Each number is 500 + 25 x the weight over its row's rms, rounded and kept within 0 to 999. Layers, rows and columns count from 0. Numbers have three digits each. The size before them is the row's rms in percent of the matrix's.

# layer 5 MLP down (transposed), 1152x192, rms 0.0794, rows 422-494, columns 0-95
036:494498473513482536486461489481517519527485529493529505500484474463517481518541527486544490526470479527551470527494494496488501551520488477493518465463518474500503494452499486473536525502502488518479503486513489506506475489542485514495531477510528547483465491467505492487488540458500496512
026:519515502507525500515502487510475502473514451481499467520498503512532521508498549519495509496453459544549486518471498532531462487519557547503480505535487460465505516488487499485507497514480502494480535493531511494498508508469521503496510478472477523459440474522520487469499514523451509464
050:491530474505491510513465422505509498483523509486501541488513481535506501481487508498492441475499491447507484504489490495491520519508500525540509514488510504498493534503515506504480535496500547510467483522459488562533517519505460510478543533480503489489542523525495471467467458509491522473
127:487515490484550494469516522484520487528491491445505529486502504512537491540498523516497494507464505493524497498521519528546480473467468510495530500506485476517493448464523479464497486512486545507485500494480472475516485530504531524489514538474475459466506502488445562486560495473491482523
129:540476487497486523533516462491500433518521476490510493505518500504503530497493517500457492460450550494521498502453473498528489518473465506462470478484498495482476517491444478470503470512488485490534488459498489513457502522503464547516510505504467506508501517495498446488488488536510469491
131:503462464499541511468427495497503484458461454466550476529473479498461490511508481483532474461533495491513489471515487505496492433502499490520496465475474502511513556516449499490501518520506511529513512482472483519478507506486541505506513532479471511458475487494497517468456463502478491483
073:522471478497511489505503490478535524521514480500499501519534477493524525498456506503493505515459473483521519474501521496501478534452505515524473499548491487566540495511528482471511488526502513500479497461498486498481498503474534520491554454456479484498488507486498564469530489463479507507
051:474497471504540503507527480460484553459472491481525451466501509459468499529535547484516479525487532457544517497522510507484523517487495489512532511505495530529477522499510462518438491492462505506474504487476484528511521455452495529507513489515513481498502454503475528477505514516492490477
130:506471527500516478528515510455472502568471491504514579551493469496461460513486495503494488500478476485527474475484506510544528505512523493482494448440463497549524493517464504486483503555512499494491482503484480489533498541481515479512474530512457487500480465537542552489494535495480487511
132:499451468548496469476505483509470480490502488513531515531459490511505499492481512490480514471451514456503546519536476552472507519499508435518467504543461496529482474504531457468545489513530520530511553475501494483522490443496509497499502498465465524468454485472521523496495480468556541490
065:531530467504509497481501512503457496485472548551471514522499502461488490496506535523511497508500491547518526516497505494481501507503502517528468514485538495504524495463467477494501504505502495480511543558469493541481514493508448529502515477491517514485501497465503527474521486539482502465
120:538495481488521515465515531528519509531523545531451461511463527480487455511522539499473478506508497495464505510510524526487457491507503515504503510491508462517485517469519490527501524444540487521492478547495495514527485490503506509507525503523457485527503501505503477517526521564487463454
054:469481552509510495498467527525554495489515502504505519494505452515514520506532506513506453481488500468492482529506526529476481496473465500503551483464514493504534540484533467485533543501488493500488446537514487528475537530489484527501524494496501487496488525492461475461540511557527506485
140:513542487537519469531499515460483505500522475544505505492463495479535491510559560510486506513504519479537505550521452507513535456522520533513526530504498467519498485507532461476504522529467508494520518518477470511511474486494501514545467532514503505517479493528508511486513532462450519500
135:537530514488482464525513512518493531515468522495472470462491510457571523493520521512484494501531505485479518471517504484498505475458483503480482502512488500451492477470505493491524476487510518513522514519484503472484477522521510523492517466487489484504482541514503494537471504536518496473
133:470510499516501511509517455480463508446501507509494513537525485513535508519489508539522491518534484506474487479535531486500451450544526518489491516482523444517497483492495493447543496533501494507510541466487517523514498490460500479492456534474513513497508469424497513476530491456531510496
072:505445487529490475560487505453453446517445479532497479532484513478493521515503486477490529477488522526503508523504487515495486500525559431524494497519462504546498497485529499540523479507508502541488531503482496483499487440490477491529524506520470505501470483467525464488518459485548515515
031:530445461496467470544458496479474472486503510528489515538502508486492482518483546520499442474493511514499489482515478494487444554522497504495500489491462475522502493487528476509474484475534480520525500506451519521500460560532501537480487474514508442481517514498546525493492542494532495471
047:514491507497484488540492466530472506502483495510536545534523496507483509533517521487511508512476511451456459500468482526484506485518553534499504483518497478484542500491500470460521514531502530469534506473517516494456489450480494539534481549511471513462450517542507503491515518471515527482
037:498505471540545534491451454470509526502496515501473501459564465483512498491502494489514489527503481471528494473523451486452495507492526497512527478512512441480452525509506473510509488538471487548473445471499533508523539478481501500534531498512504500513504475493510531521524442507481500485
062:457495473497503455510504479528486506502516486495503504523526523519515497507523465514539487529501515511482509484521560497506487506484509542490512533500471456522540480521494484522529516514535470520526498518503506533480519486457458555508520504498514459489478544458474501518553475507489519516
131:536479485531518480515515494545488504465515498482489511515460532453468515447520537495492483545458557485495492489495473529447482480507451520536517544495505506506538516448494470502517477514525511528489526519532479504497526510484456535506530477501518504431463536507522489501494535476475486468
133:514526491538552476493460511555509544476536501452530507534484491494477478499500480524551484495506515499486500515487520453522469515501531485467513481522499458467499495512519482525471485458464500495487509504500463478464480524493479500507535494451526520461506491503475511499514512485554504458
113:461476521515498460462514492484540455482540469492486499468544490514489511526477525478539497505504527525503514482510474509486452483470497507497469504481548535484476504495462497496492477477529472496519494504536500490502509504513512512506481486539523511538506541473462473486559493515522460529
020:504533468527498520543523540476499475491530473523528498537517493502517498508490511514481515512517508506523507521492532512458535517495532481491478518472500521488530529487526459497529523531480520529515542495473503512476551500500503497519542490563495514485479508519468499513484508447514520502
134:513544497521485446484520538486501452492474515494473491492519505461522516531499471484489500526521469471556545497494482510505523512446525514478508492513499539439499544497496458477492517521543521494526531498475514462491495474505505544480494508518517539486490467551509521546477515524508483535
121:547451489504493467534501434484511482503506530509518500504504534498485492495517494467560494496476509496459466487506476546480481463536537498480468480535528492496520494490541495522479540529494487532504495502532497501468536540504504493510510483571517480530520525454480516501490546531483552492
141:470515476490467493524471460495502491465506529513486473521472544451504500525504510486467505535460495490491505518515520535535440507505506482473488470514465514517500460518480517496514483521521499492491510474510469493471521510478482498494495489495444504480551520525515492474483491505507555511
118:499521500503485506489453518515493533511523484541486503536494488520524489529485511505487476476488518491509524552533506490446474513544501502517514510520477503580536535519489503460517518480522480497520470515510502561493507510505460486494484519497481497525485537474485498512503511470480506497
023:508416474507541508494520497509497483463523538480545475500517506480450476509451505482513493464473490468512488468554494510475459489502495468514519459488522489504472485500514471468511473488468507547503491513525500478454507488482463517495543521521529495524489487484485488496505499493507479476
124:457546505480527506505494485521476457495498424544508502514475501551471476524493509475523525544520473534540477473472510505437557493520518531484501505495473484449492525487519512462505505532498502445489483481547505446488490488527479514503476485521508511498461517521510499492462523503496479514
118:498531539457477519503469495480514507486519549531489516467491496533524491503507498464468499469529498548460488484484522534458472500492479505472491480486511495537537539495504507505484526470529509475490470493500507520472490528477459496530495466508523478493498528496490463530477514512523521532
038:480498513527519516460559487480517511425504511462505506451496516529512470515510521512512505493464505509523533511508510552518492492502514477514519509542511501522536453474492518459467476464484486471521508472477505466520508494464509482534509532484503513533529495477507541503503467491456518488
127:526492501492506522493556545506466483525507497528506490474504505477524467503490505503545478521499510525460457527514563492478520483491545485473489527515509478511492494510482515496453465468467487512467469521475500526456501512482488471506501526531487483470500497508504531521566517523514485500
130:525475468501484491525505475511493505479485479509520504509487491509462532514503519555480552553514489508492514537528473523497477524498525507469515541510467450529513475449513466484476473450523505514525514522481455467515484521533504492495524509482504494456479441488492493518472488530543536482
124:515523527516462500522497465530518497538542517476500488492509478531482470524509523505494518519471494523500487533505523561497473467503546495500526519509504490469465500500476481502494535509523501482533520493544496481470525533496495470482517522489482525544512479520514539542495519508491450458
152:446466524557535517481490463453459468481477500502514511455451513441482502487473491461498500475491515502509487550495487469498527500535533511529472464535497521494509492526524492500502506506504480482501512466490528506467482451519487515509491475475491510483505510485491498462496528472498543495
120:514523494544512498468454496503513468494492521532509511512468452490523516549507533485492499506488535543465512474529507469493514495482462445504510464495514528503467519507536464476529515500484452491447438494464533522510468513467483508497504518492487510538500519496469490521505470503497532511
127:483509469517521521477501519490495487512523525483459504443494535475512466528529494523548485485485487510539543507555530556435521490493491529466530520495457519518514448467514496496475495468484525534513493487482520491504518475517502498548491501461501485485498505484480526476501518466501531508
036:471503499498541512494499501464540488482489518502488489488513470515513544486451535496532486499499508489504488485497459497471485507519495490469501504491541526517467512514552505496497548516487500510509477540491496593533513455500484524449504487494480504529519491452545475471506506484486472506
135:535485498491497490505493493498494553522532443500485501518514497545507506554473536485513491452469511507474511474470474474477492544505464475540535503528442463521518485510454500480506541536501487504518479492513531454473515536443475513499515515502528515487487546500512502510501488500482482521
018:517502529499532464532501464495477477507509495529486496456517518458534488534496492527500526482506493493455479481491480491489486482528543520514500504517491495512471544520481472506544502510410524502532549494529508511479514510533487483516513481493481488475498474491401519519534470495461525473
034:467468481518524460512497484500534494466521553485473538508496491484565492533513582534532480478487469489499451403524498526505536520473500513491511529491499529531500518504475482493517510497447513528482525509485490563490553506539519520503477519523480459527470513460484493484533495524546564512
132:537516509548506478472503528543518504497507522519488492475469507488531536482543528506534438526531475508500507495508456494483502496490553500512502472501470472516483500478507429470471522517489483492503478569501519500515514501504485490517507481516516490492485490489426526450497506473504516534
127:480528517518500532510506505529500526520445482489485467484536531486503490501489494470517492510463465475467501520484492500524524557506517519486470526509466489473498502432537491483502500480494496512489572532491490489528494528508518564505485469528484511446455543482534528530523498512539488476
119:476497515477506477496503520497476529490534458494533478489498504481521468504532478533504498527518518518528521508509478513477553493552496507528525554530507486482459545473466514475481513494470475535473509486488473496521474554517501516497471460496537487462511532539497546513510472471478470471
041:497530530518518534500496485480484536500481505514470494463547493514528520465503514511523511546534458473482487496486488516468543498510537518493512510503502470440509472491491527484490463478503498518504511460518480510512504547492509482500483523468507535469486480442507538507486508476455501543
044:498490509492532531498506511472516530552509434544509491513496490497505459508516504473486533479533480515492497540499579502482487491508525521540507516464501465528572477493528490466546494506523508492516507527471459532417491527478510516479511493528418505504503481497476505475484532489512518484
125:503506504536491479530483484467501507491442511554510483534491502515498517498504554488500493483510568460503462549479487514480498481497488477515531493467514525482539477483507470530519535503513483485487496443512511508459509503442524511496476479543492525448489466497473482478526519477545546519
128:512529511498490465522488515470474510481471505524501488537527522470490520496504498493472471512512445513485516533494458562508475506522491461501496520499471496482475505506494487512530511511496474475509458526497500493546514490517495514533498506446494497491482502516508525503486546498522556522
121:532491514513505498538513471493537496505477500500530480522443521508563489517520485507496488502496461501473519479502516493508443512523492567503487506499480487500505460501514473481515521470459508474521514477538480490492464550498518515513486519471482532463515462508507489474449476482498516501
139:514510549500522528478486527548504500494521538509473530476502497548508539498491454539517495489528527507487539457481550499433447541532479472492492455487487496482525524483496456497481487473466493512495442531533498473488491485481482518484483465508531514563495505493503527492513449517529441538
122:521517537524475446531496510486475481556439474503532495507518504486474510490487504480461433514495479502509513511503460504507501518525483443526493504495481477474515501487472457487483506500520484535531512535540488537526492475491554518527508478492482458499511516512503549489495513525549565519
129:544537495492486514541485492459533527495471527515490503517484517501523508511475483516473510524528491507470463543540491496486513535563512537513514485468483493494504465484495514510482525501472515490532517523529518514530497484495457501485490536512522487455472487485476546527547503453516505501
134:467462453551478479464488469460490473531531475491545492470476507488509491481501519503543517510505548556552449499514513520532512514517530496510505528482533510515466514461533473478513513509527489508504473487464497484494492504492538520485460479487538510475476561476487489492522474496526500476
136:502449471490424505500536457545492465430510515488468477506526493474464470433537517468503485450486471502482515495520483495498493488507495497537477499548489491516501499506517458492486487509543534516511475526509471529489452493504509476452537490499510476501480519502462478460492504494488543489
120:544514488502480486460520516511501486459481570487543513459511550469451504487450478482500507512433501467489462530521476482509460500478470505489508492538504469493501501506534461469534494521480479513534499518472513484474488511466484556527507480519524495463487456481497488502532497493465509486
034:457466512437508509519522514476547497502481498509527510517474543483485542523524479507466465493503542498508517494466467501515488495485458473481469497476520482489512542524549459494502471469474493510518502489488496521479499543510495521501461507473540501486520507456517495505532503481487491509
029:490510525519524514509500510505518484449511500512511525504531470478526520449530494499465485532505527514532508493533548555514530531493485539447467500494461487548499482475501479475484511514481492501527472538490506500497495445469487488505530499490496466513459546478432513506525534507517519468
044:490489443488524494525472488484537504472500470535470499509497490473490465498484469554481480488504487540526460502522477527432484504495480497485473473445534434521536515520536477442510479537485499513510527526510530537493548499470494481502522471483533494502482488495473492496527488526550480525
123:507476481531482516518513519488496481494536484516506478512469497488497490512539528514501485500481499487476531532515487514504467509485515505501499499506450466503488521518491510503492505486481458550499456490454494528440507539498494533527494478508509496467492451490514500516521526504447516445
150:494513536523506474518484486481463503492435527486508493466489508505521512513442515483500525496476518483483452498512458518548476522528554501536506510549504480477534477530500459510513520506462482489486495550532501495481558526509474497513488461551573532478499505501475509543500489512527535513
040:526461443545474493516474523498522482488508462558489495515516481470463481491504507488534533491466525508538495492477475553469476514472506502522504453469484499539513500500520507449537546495504472461456513517514504492519502475484512516492469478489529458463468530482501493470471507450456483503
034:505468481479496465501517517527513497489494497514514540533451528449520505462504504491491525490532500535517492518481503516481460532507510483491539505521460468507469522485509449496515502518471549538508474518506436489479473487517517526472463519471480492546449481506484453489532466483539501485
039:493476478470492442472529520510495447522522495474517504476494493505486485503480541485506500501458522531493517500501527518501473515494501511521489481486536468480477539479518477496496504528516526521509476460485491500489470550526495546485515444459522520460488514483473500494472486504484475452
126:492520498496492470496480478471459498481535518499521533490458481524517541459536492488466526490523516488551538508477491510499470488498515477502513468547465497482548461470538509513507489498522489513518506537523476459492499510509515536532516502520495513551506494497497485504499504509511523505
029:506497519495521490498479465483508510522521529514480482454494488480440522477532485471511487494506493502521509544530468504458472490540549503516517497514491503541487521515517486476494495491488517506461535563509469522494499485540496534484497462480532520453511472491510517513512497500490461517
117:509523509487504483488462508453475502493480460478565478512511454516494510511524472464500459517493487461520527562481472505483521512488510526530518525473486501504500462483489497465500492497515485533469477507510560469483468536499493553534502495525492493497512444495459492505517498509484527522
128:469491487510500540454512501520497488505534529484500489477499468515485482505481533516470520465466547429465545484494519508452516489499507505517463497523506477555486499520500484474452511513488484513486441493470510518486514510504547469494510524536512480505482504520509503524503503503473533495
122:512524516515469489481498525526512517451524488530520482556472452496510519468513558453505521508535513490490505542518486506520484489493514480475507497528525475522510506444522452527528462488507508499554516519510503570522494514529527513486462495498464481545497490475501448516516510495486531510
062:488465472491520512535497544453510539477464482520490454506486550555500545515478468524465467494486536468463513493528515554514519537525533509472485456474464521493500516484451522468479514490471491519476471542491505533533545471513522501512480479498541520473488509452501514495492505472526499486
124:521487512487513497504470445517506514480515485470518470485459517439534514472473475512478505539472497500569529501486461501481487543503493471559512511513494530469506499510489488499532497518554471495534497477489524476533477497504498518537500508478515538488528514514481499497527507515518509511
072:540489500501478519492461480500467500518490502543480508472446512485565497481486489467512463497511519545506489513490531493482524488482537459501492461493497490488520488530441483507463480504499510505511463549463469517488455504509492513481469511507522492451496512484503477494564512515496514541
# layer 5 MLP up, 1152x192, rms 0.0931, rows 423-494, columns 0-95
051:496504528471490510488528511483471513484496447477524465513484534521516481495486478511486527495502483457511525501521463506518477480512509469529447489545498535477468454537472528508474487466520536451474494433489506489541532489505513496484499538487465485467545442472528483489473502492491523543
061:481465521445491477492487496524452538515501485499488480493484561512473485505513442507507492506516478489495519463476507483510483522463485500500486531507505535471500481500497530506525488489505495492493489463532544441545492502483505477513468532462530489467531498554500476530478517489480502498
117:487511516490488502543492455500521477480493477526430524515491503486458562497520498550533518497506495495523498479498478473481469512502550474520475504513527495477484528517533499511485513558503508511470489484489539509544529523537514494487544490495478551524485537498521493492508533510500492516
128:491482512500498470503492502527494496528504499516490490534462537500462472497495498500510488508510513510529501476509488545528484410493508492502485511494489520489467506497491502517494475463509484481493510475544495475519447523463565438505489551513533495478507477523506510495488496517514501544
120:486558515492477466527535521532497524548530468538511509515506513517499485496496499498490511507553525494537489480514493500510512522488509486496527551467501518488468471491528478515507498496495520440502533504512499513498485522537504493481425473477532510491498521521531486516489517508520516526
080:486489510474481477481523465493469524504496458481499509510521532513498503500492483547461494504503449480494547507491482512488527480495529471497504527462511500437481482503484532499481437491478493442519496412503527475540480515470516473524504524510511517514516487513524471540492469490477504565
062:481507549500487453487520462477461508529513437529463483511515521543481480471505466517477534496540494493518480466470519474471507519517527500473485516496532500509529472534475541524510495471490472501480510475525522471552505496482556511513506493470539549517519514498481488521488518534509524490
122:515490553486504474470506507502466489504541465487522469511492485465484464513464483517492500501541527515515492489485540484529547511504448535548508547568494522469471524524495492517503501506550464497492494488518492503519517482468541524494478492411510531473504480491523479497499476499484488500
122:508517482494539506528551450524484486469521456467503486516544510516512491522509463514496506478502498480503500499491479516474523526493526460522455523569484529484544510497493485511463507513461541453489514435521521477521544485508499459462526486505481537553504521486519505501464473541480540508
071:500468503468451484488546482468493530522527485493499466514506550528511491498499488576502511490511448469521504461481487534511488509503504501504447493509477527475500486539477538519500476492461516476488524459518525476497510469499548461495488509491479520479523500504552492508493474536491522540
114:481517487435470512533506437490486540462473482485454496484485490501490531521513460504495516488507522453470495446530471501456475520508522501486491482525538500483532467512473541505508461530542526515505505473528521454481523470500483444440503498471478479509503482501480496498465534493529525486
068:485479544483494521506537499500462494514516460508490489477492519475491533542497475550479507457495480478484548500457488509475503504500506488536476467545488537485483477526466554486460452487524515497483497466501549480515503497513527493460456553496475524517499453480492496522488466513495482521
137:494494505415488480500509469494490538496496510493474515490521569528472449546528406527501542509491451515464546496526503507491506496496481500486492482480528472489518465478473541495493470519498531509492493496527530473481472525548510470477534516486496491559491497500462496481491496514531513502
135:494499567441471521498541494485519551522544484494478501509497483481491502552488449494470514479526489500497513507487486542520483564499513445547497470531472527514518492518484539544484516549550507454520545500472564466512497492512491467453455485466467542527509495508543474523512505483495511527
132:506505498515490523492491482525473491499525510480488467469547534512487509524535512543504531526485501452554492488462532449514522449496514486475490502517523536482484501528526497507490519517487517479477497481476515480550461494495502495504501531485510498478542490496490540524491510474495461492
074:472516514504489503509528466526484498489525443529508501476526547479472478504480462545513501479512460484526532464483450514506508465460504449499479504516508492470459498495490533498486461525482523493540549450524515477514500520528530510457538510487505496513509501520520494508485500501507519529
053:480474515491503479512508479473509549531516490500494462494524482511463529479472487521518485499541475456534488508499508469513507508516542496478438516502534502461499479500493535521533512510506490495476499435479522479504529500478534479534460480494486520529563462514530493522467518544457504501
059:447521548432464485472525507497506502475492483511478496490521533528511494491472485555499545480482477482543510483487505513504507504477503490535462489514512543456496502543473519512493490485485477506518502457531533454529457485479510513487498520484526499534524526540519498531511520534460508499
053:464466501446469505522498511516452515477509487507463508487534549509504471547485488515487523479519481500495539493484492495517515472483492476514440490488483514519495492490464525489486433443521502514474528437535521465514469503484557476482497506466504524494532509517503523512515535520495539502
067:490458529465494516460493461478501504488525457490486502480481495501519478521529495525498525499555453488523510468506478522512487469486531512494454520466488528481485526512492556514502461474493485465516502504487530470500484497501533480464480529516485470478516481530538523490486474483463523487
124:440498560507508489504488530495478505523497489511464498494511486495511500514467509532520486499521483501517526473487479520487500498478541459489481520473545555439490495527475530500489468529512508441469493478512518512503539527497501441465498523506487538473513490523519500503491497524523513504
130:464497560469483476492520481486499521534484498513515484525499558497492504571520450531538488488474503507497485516478486543500502533513496472475461475515491496442511463515520491530507487526497516465499484491496516479487507526526498499494472471471471484526522543487484522506523470489565560491
100:520470492504492502492516519515499505501508497482529496495516520518506480511484502530485481459490513506528560506513489492485540502500481511490472502482498494496477482501505533506520481491464515495486521500491474500492527465460535528495544541474523477490504473513506536529473463482465528480
048:480474536464449467475512457526460549468481467505466488482476516526508532531495447537496501464523464500530534503482506518488476516498541475490443485527500485496468488518506539554504464480475504521482493458515501462515494484503508512522500519512503508520522490512523466524501525506519506532
129:425454516453455515499479501515476543495522492492462452499520469550470524487511465484506516491521506464479537500513539480478455470524486482515497511542495492515464491509482520510513511538510484524475475487527515496512534522508498447492517500461447499485511528522521458526545497468457494516
113:453488546452497500439492506514501544500493511470446480521517548516487499486502451491469502483493481517516500489482486499493465505508502504494508480489506539499447465461504498483502453481510495502524477491512507451519539460510526502557517480514512498486504499503518504526524505500501491548
136:513489515489490513492504503544429505467509469520466471475517517492510500506495503535490531459521486521538516513461505491483543486528471524497486480558494553487518525544514549494472489459503527491446525489498517489525494477458491500472522498455482588501501540478520494553508510518493483481
109:482498530466495515511546491476505541488516467495544516484470514505511482453478432501478565514480493491495479495468472495526452540473497484507504495499516512490496476519492555518492487487513523517505499475513514486503526482505516500490523522450501522476539463498501499533484525509459506505
052:486481482443451483509533473501475493524520486535469515508497505531459523530469448534504495509500479512484545465517496490500488505454485507493497503520493539465515470538487514523507476517486509509489517478519532459545469521517575499511472508497501484525529461512481479549476537490465509476
119:513512511473502511505482497469480517497490507484520540495523502492486464546502486510508483474509501522527554520531516511497511495503473504508486511548484500498513518546492507562469500486547496508445520501531508487533469511480546481501507531498474556480510511493509519477504452501447487477
108:504471469528459500496510520498511481477519438519471509480474482481499491490501497522521505534565484482506505520514476463507518512516520500513496533511511517514491495476450507489456477491505452460509492452495504522508482452488485504457484505478472542472498520513522481483480529524509455520
057:485503509466490497521469459477453531509466469501477489525477531521529533512522490547526506477530473516487478472466524525490512475486498483492495489521494530443503521495466538534477476502534517491510482459510544459532521493497529487503501515494523525493530505494503522554487530536473510548
131:473443501469478523501503457510489513460508509480436515498501559505532520519542440547502508497491488493514511498504505490493479487487528475490467485533514558502484501517486510532502477501505540509509519497525511472512531503513533458474512537508486508506551483540524500489437472493488527482
118:477520522469528477508494523530463501518490462488498451509511504515482526532482510497481474484560470530503569503518517464477483489516511488508508500485507490495482503548488511503484487548514532485467505460495528495533506494504508448447486516515481483539518530509520511489487494498474496542
121:519494471475520496482481486485452520524478482517549491465484557469540459551527444520487499486508513545516518481527495499479511478508467499529476493539509507489504510529527509550497512495536518464508547517491484489551480475457518517477468494457496523469503502452493459498500455508515524500
148:529496512498484486498507462508461497530512473508520483533500505510506491472523480533490506492498524526571516502482499546533483498489484518484462506467494517468457477465462496492524488519490499487482502481501479502522497477516496502459462472511530525508523502527533498509452510493505474546
115:503489543487523499523493518469477509548476480442546494501528509492524482510518462521477480522486512484502521461498490514520538509510491507496480505498519502494457460530482541556476461487478497512500492498483477483500510495485523508534501531503522476474537484516476510489503475507486493507
133:443512525505488485525546488515500523525520479510516483517512511487496489488473501501467505502513506503505491465491478460511502502468524491466477538486496495493478494516484504490518506526512486439519458467472496501526531474534518460495511490505535530510486476489542495496509509468508482594
057:519501540503472486477492485513468521482512466515497491508497521527533519485527454553479520507510491501488536488507494499501545460514524491516467515495464488460473501531491524519500507528531512475487526457522548489519522459505559494475528520474504503517511504536489522518498477501488480510
125:532535486493498523471511478494476518498464470456507469474547557471470508485513482524517512503492449496532532500519523515497511491526508466491488487528520578469464506485481487534435487488507539475514540473504483456527514463475487475455569490503528497489546518499525525554516495501480544487
050:498522547454500441519484473498507472466524458509479515516472524526502489517478470549503531505553501497518481458498494510496523469494491479534460496486494501485481452504474576533479453501488486510498518486476524498507513480533527472532439534502489524500552494499538513498520493508491503483
054:499502502488490472491502484504470552496486456524482512525469554513503518520513523510493492500527456477497534507500457469535530512493479473517492539518533507496445511515462521516497458471487478476503547476480527470529498485493516500508501527463493492496533482527501483509517498507471488509
124:446482501498470532482515495513477515513517453475549462480484527490445487564472483533498534502454503471517511471510508507483525523482492473538512536502481551453516473534520495484499496479478501487494519487455518510526556449479487480468490524444504501512508477538469492524463495536477521500
120:502492532497442470517468507521467500523547472515500480529488514524457472529526485496469492452556484531527520461524499513522485454522483482509497515476498504498468536509472518495458527497484473508519514468554541508489467505511519504502498510493523521533495499543486437532463532520500483531
110:505555498480495437503510426493503529484491510478487481519522515486513530489463445542500493534487467488528516500459499487480467520477499453520488477461502573486505515526525503544478489484467529472533524445487501506544523531511511524490491545502512507530517515498516515495504462495536533537
057:487483536492472497473504471469503518502507457460533486481496547540513506540506490539504523488508484497508526509481531483480528497515497503525485514544526499475515469499460520547515489488516511469485497450484499426543516496508529514506472523475492548469497477484491496544474529518480546523
059:470470520488453464513509468469482492487466461520472477512511530534460508491501488547482488528484468476496519466475499492522480487478518505487491513523516494459480458550472547516506496536504475493515497471492513465505458462464542469471502530486492519531517500494519498547485518508537498505
116:489520514460476512434529520488505495508486483454508471510537541526470519495529483536520541452526492474460490482507485489464486546489494502498468482506548525442507480521498497505511489514511534490504507497504523444480521534528515480455488528470456534504500523510483520492505517526485533531
113:459506498463520469474487483498483512504503465455474539524499555492478545528518487563519530487507488497476465473513472501469540541516504505467494481493502552429511522519513502513463488539497529500500494476497502489497534531497488448458499489504490506537517465511517506506490471483507501462
117:501511488463469505481491510490463560443537476508453516495520510511507488480497481496505549487486504527506500497512492489470543547481500516535476483564515537512508479566510474536502489476561518444467550496499512449532501508478530491535472526469464543468510528473531502507523522519446471465
135:464481532477519508491500504484465566509501479473472487477545531496477475516529504531458521498503501474529577506485479502479500493497523483520491496526475550498515498496511510536488487522488499468488480496521502460518514466483529437525515492506478508489505480528508507493513499504473508500
115:487520464516491459514513488490433483518510458519505512490522531551515538528469505577490542476483485485493515483526494501513518517465505501556514529517479576473524478500493522519484516521495518476510487469452506527506503534530497482434456515463485488533537480512501497568458520481513519503
121:443495497452497491483539508500463561502489471455493445495491541485503495555504444499518494520518479484473504503480500514477513519531526477551491478531508510496509488481475515546484505521479484478528486472500525489509488463490539447497504474484520484506485528473493491498496525495502488487
133:497501486493507492508494458483508481496544500456476528490514524512503534497528494531515526489511484483484526483481528494530515522516530442501481485536539525458483505537514520535518487508489527477480544492484516481530511504516512446453509492460463527486548490482540505518437509534499526478
134:493516513517523487502509426485525507516500503459520541475499564512523521522482476515502521534472458508509491489466475514500501498500494517480505479514480531493524466532521518494458472470502490459515530503531519473526537450477533500519493506490517493485495458497521490525475546504494518479
111:492501547460489529518510442499494468549510498504489481491482534491475484537511506488470522517495522497536509502540474500520503457509473451468438508482541487477508479504478515481518484491518509503495543482518513486481524526509492458476498519471470487539516498492504493484465470498531520478
055:453499512509510496470531492512478537522510468525506471514494511547537532515474467516491500483476464526491539503499479495494494463472507442477438481526529532469470469526507555549507480494502482494473499486538519465498512517479555501465528513474472509544550454476508532519450527485519525486
053:452484555467482490477506519508482549477503456502520498505489519517475460507516494547500509498537495526515515467479507493533526514503490483538465498518499540461524501492485556518490500506493501441476518465526538462544523510533542473479521524481452512497549469514497537565489479487511547523
060:474507538509460445492498495498508516489504471471467510503487513563506492517500489563536553461555493451524512479487488494524499525511506459498444520505543535484501472511478513568512481525495487464465517480536518480510521445505503498510472532482453517480485504526489535535498486486496517521
119:447501549501458519528530481532495509506461475463504470516513502497511499515468487497495483501506511478502554493486494510517504465471467454493416497501482527454510481494518507506479480537521496511509522457493526438483491508537494508485472495499471505563509513523535490509521497561475515493
147:461473517491512533516509499494482529490482480534498512472518519485499550560471489517496498498502473445496512470502476545478479468471473459467511496536490494483485476534518513512512483512508507495530500489510525477506517489481498490495450544430481456470530478464485485510505490485496481518
060:475478538451442444489502479481465515512496470459491453498510502511484512543534469505520483494464474510490517503487467490482502492518521499497489537528499539481489477533479529501524499488498494469476510479501519490521517451506536455548475523470488494473526487493483532523506478533475491518
060:510488529480436463521518491515453514521525465481456461486488506545493499516477494528500541498509476494528501465509486488481531488499533501480453523523503540443470473545484534538505456489510520471489495476536524503535512512493540468475494524497449499534511520521532496531474486485482499507
056:500491552477427471454497480479455548519520429479466517503516527518514490489483461503490529517489499515519566478502504481503507509481485515505445498498538511491481481516464517503496421484481505482511521493551527489558523493514537450496506488494473502493541483524497500514482502498471515516
115:513511500510518449489528498479507468481502490524514516466456516491481521490507525557534533495525536489535491479424494466503528481466519483477448497497513510491506496492492487508503470484503473474492471475471508507540503503474509465503443517511491546503529471542530468505457481515501502525
054:466508525462477499492514468523510518461517467500462477474475513521509521491480474504512540531519469465536520489505497520489518502502504460492481468533499491441505449519514513557493444483468482508487536435520503463542489513509551489506516514483496506530535505525510489557498514517485494504
112:488508545480496486502507515507487575495501498454469473509479519490479496541494502522447515488480525474481495467460478482462502482485514501527501485514485511494473465514493527535468483451512476470523546486524532490529489478455520439482498520490513530474544506468559509505533477484492510479
117:483555528497476530508507501494498490517454483470477535519486513536471486504482511487517499501531473525529543497522501508523512483483463475510482545435480506418511446516459500498503467544504485498507513500515519474487513495510507496467499497485484522505490486512540550483492474476509491552
118:492487525512503505478512465485476503485516515476501486499502543493491479502476491510498556483471503460515501472506506487512466464461496471523481509505506511472482472576486515510509497547534498494477525498504516504487507500506499441487440500449490503486519458487481504541481459466514497501
072:491501557479470482504541439492502487516535483515486514509452509512497493527506486549483501488506493470529505490459485484486502468475547533504475537507498529456504483502472545532505474506456480458483520483484514503554488520482516507499489507494474518512511497536515499503434531528496533542
110:468520489454531475483497535474497536543486498517531480480480526510475503537523470554530492451494503490520535462493494490491516522505447495484500509451473510509511458537484509478493494483445535466470503514505504521500517509524527516493482493511523490484484482519452528478500452487526533508
078:487496546454504471509504477469465506497511494487475488502532532513510528512528460567479509482503494461527501466478489505510516504497485502514456510490497509508490474554513526513504474501512499506491535445532548476535502488505549494475473523499490503566526483523532533548479484484482520480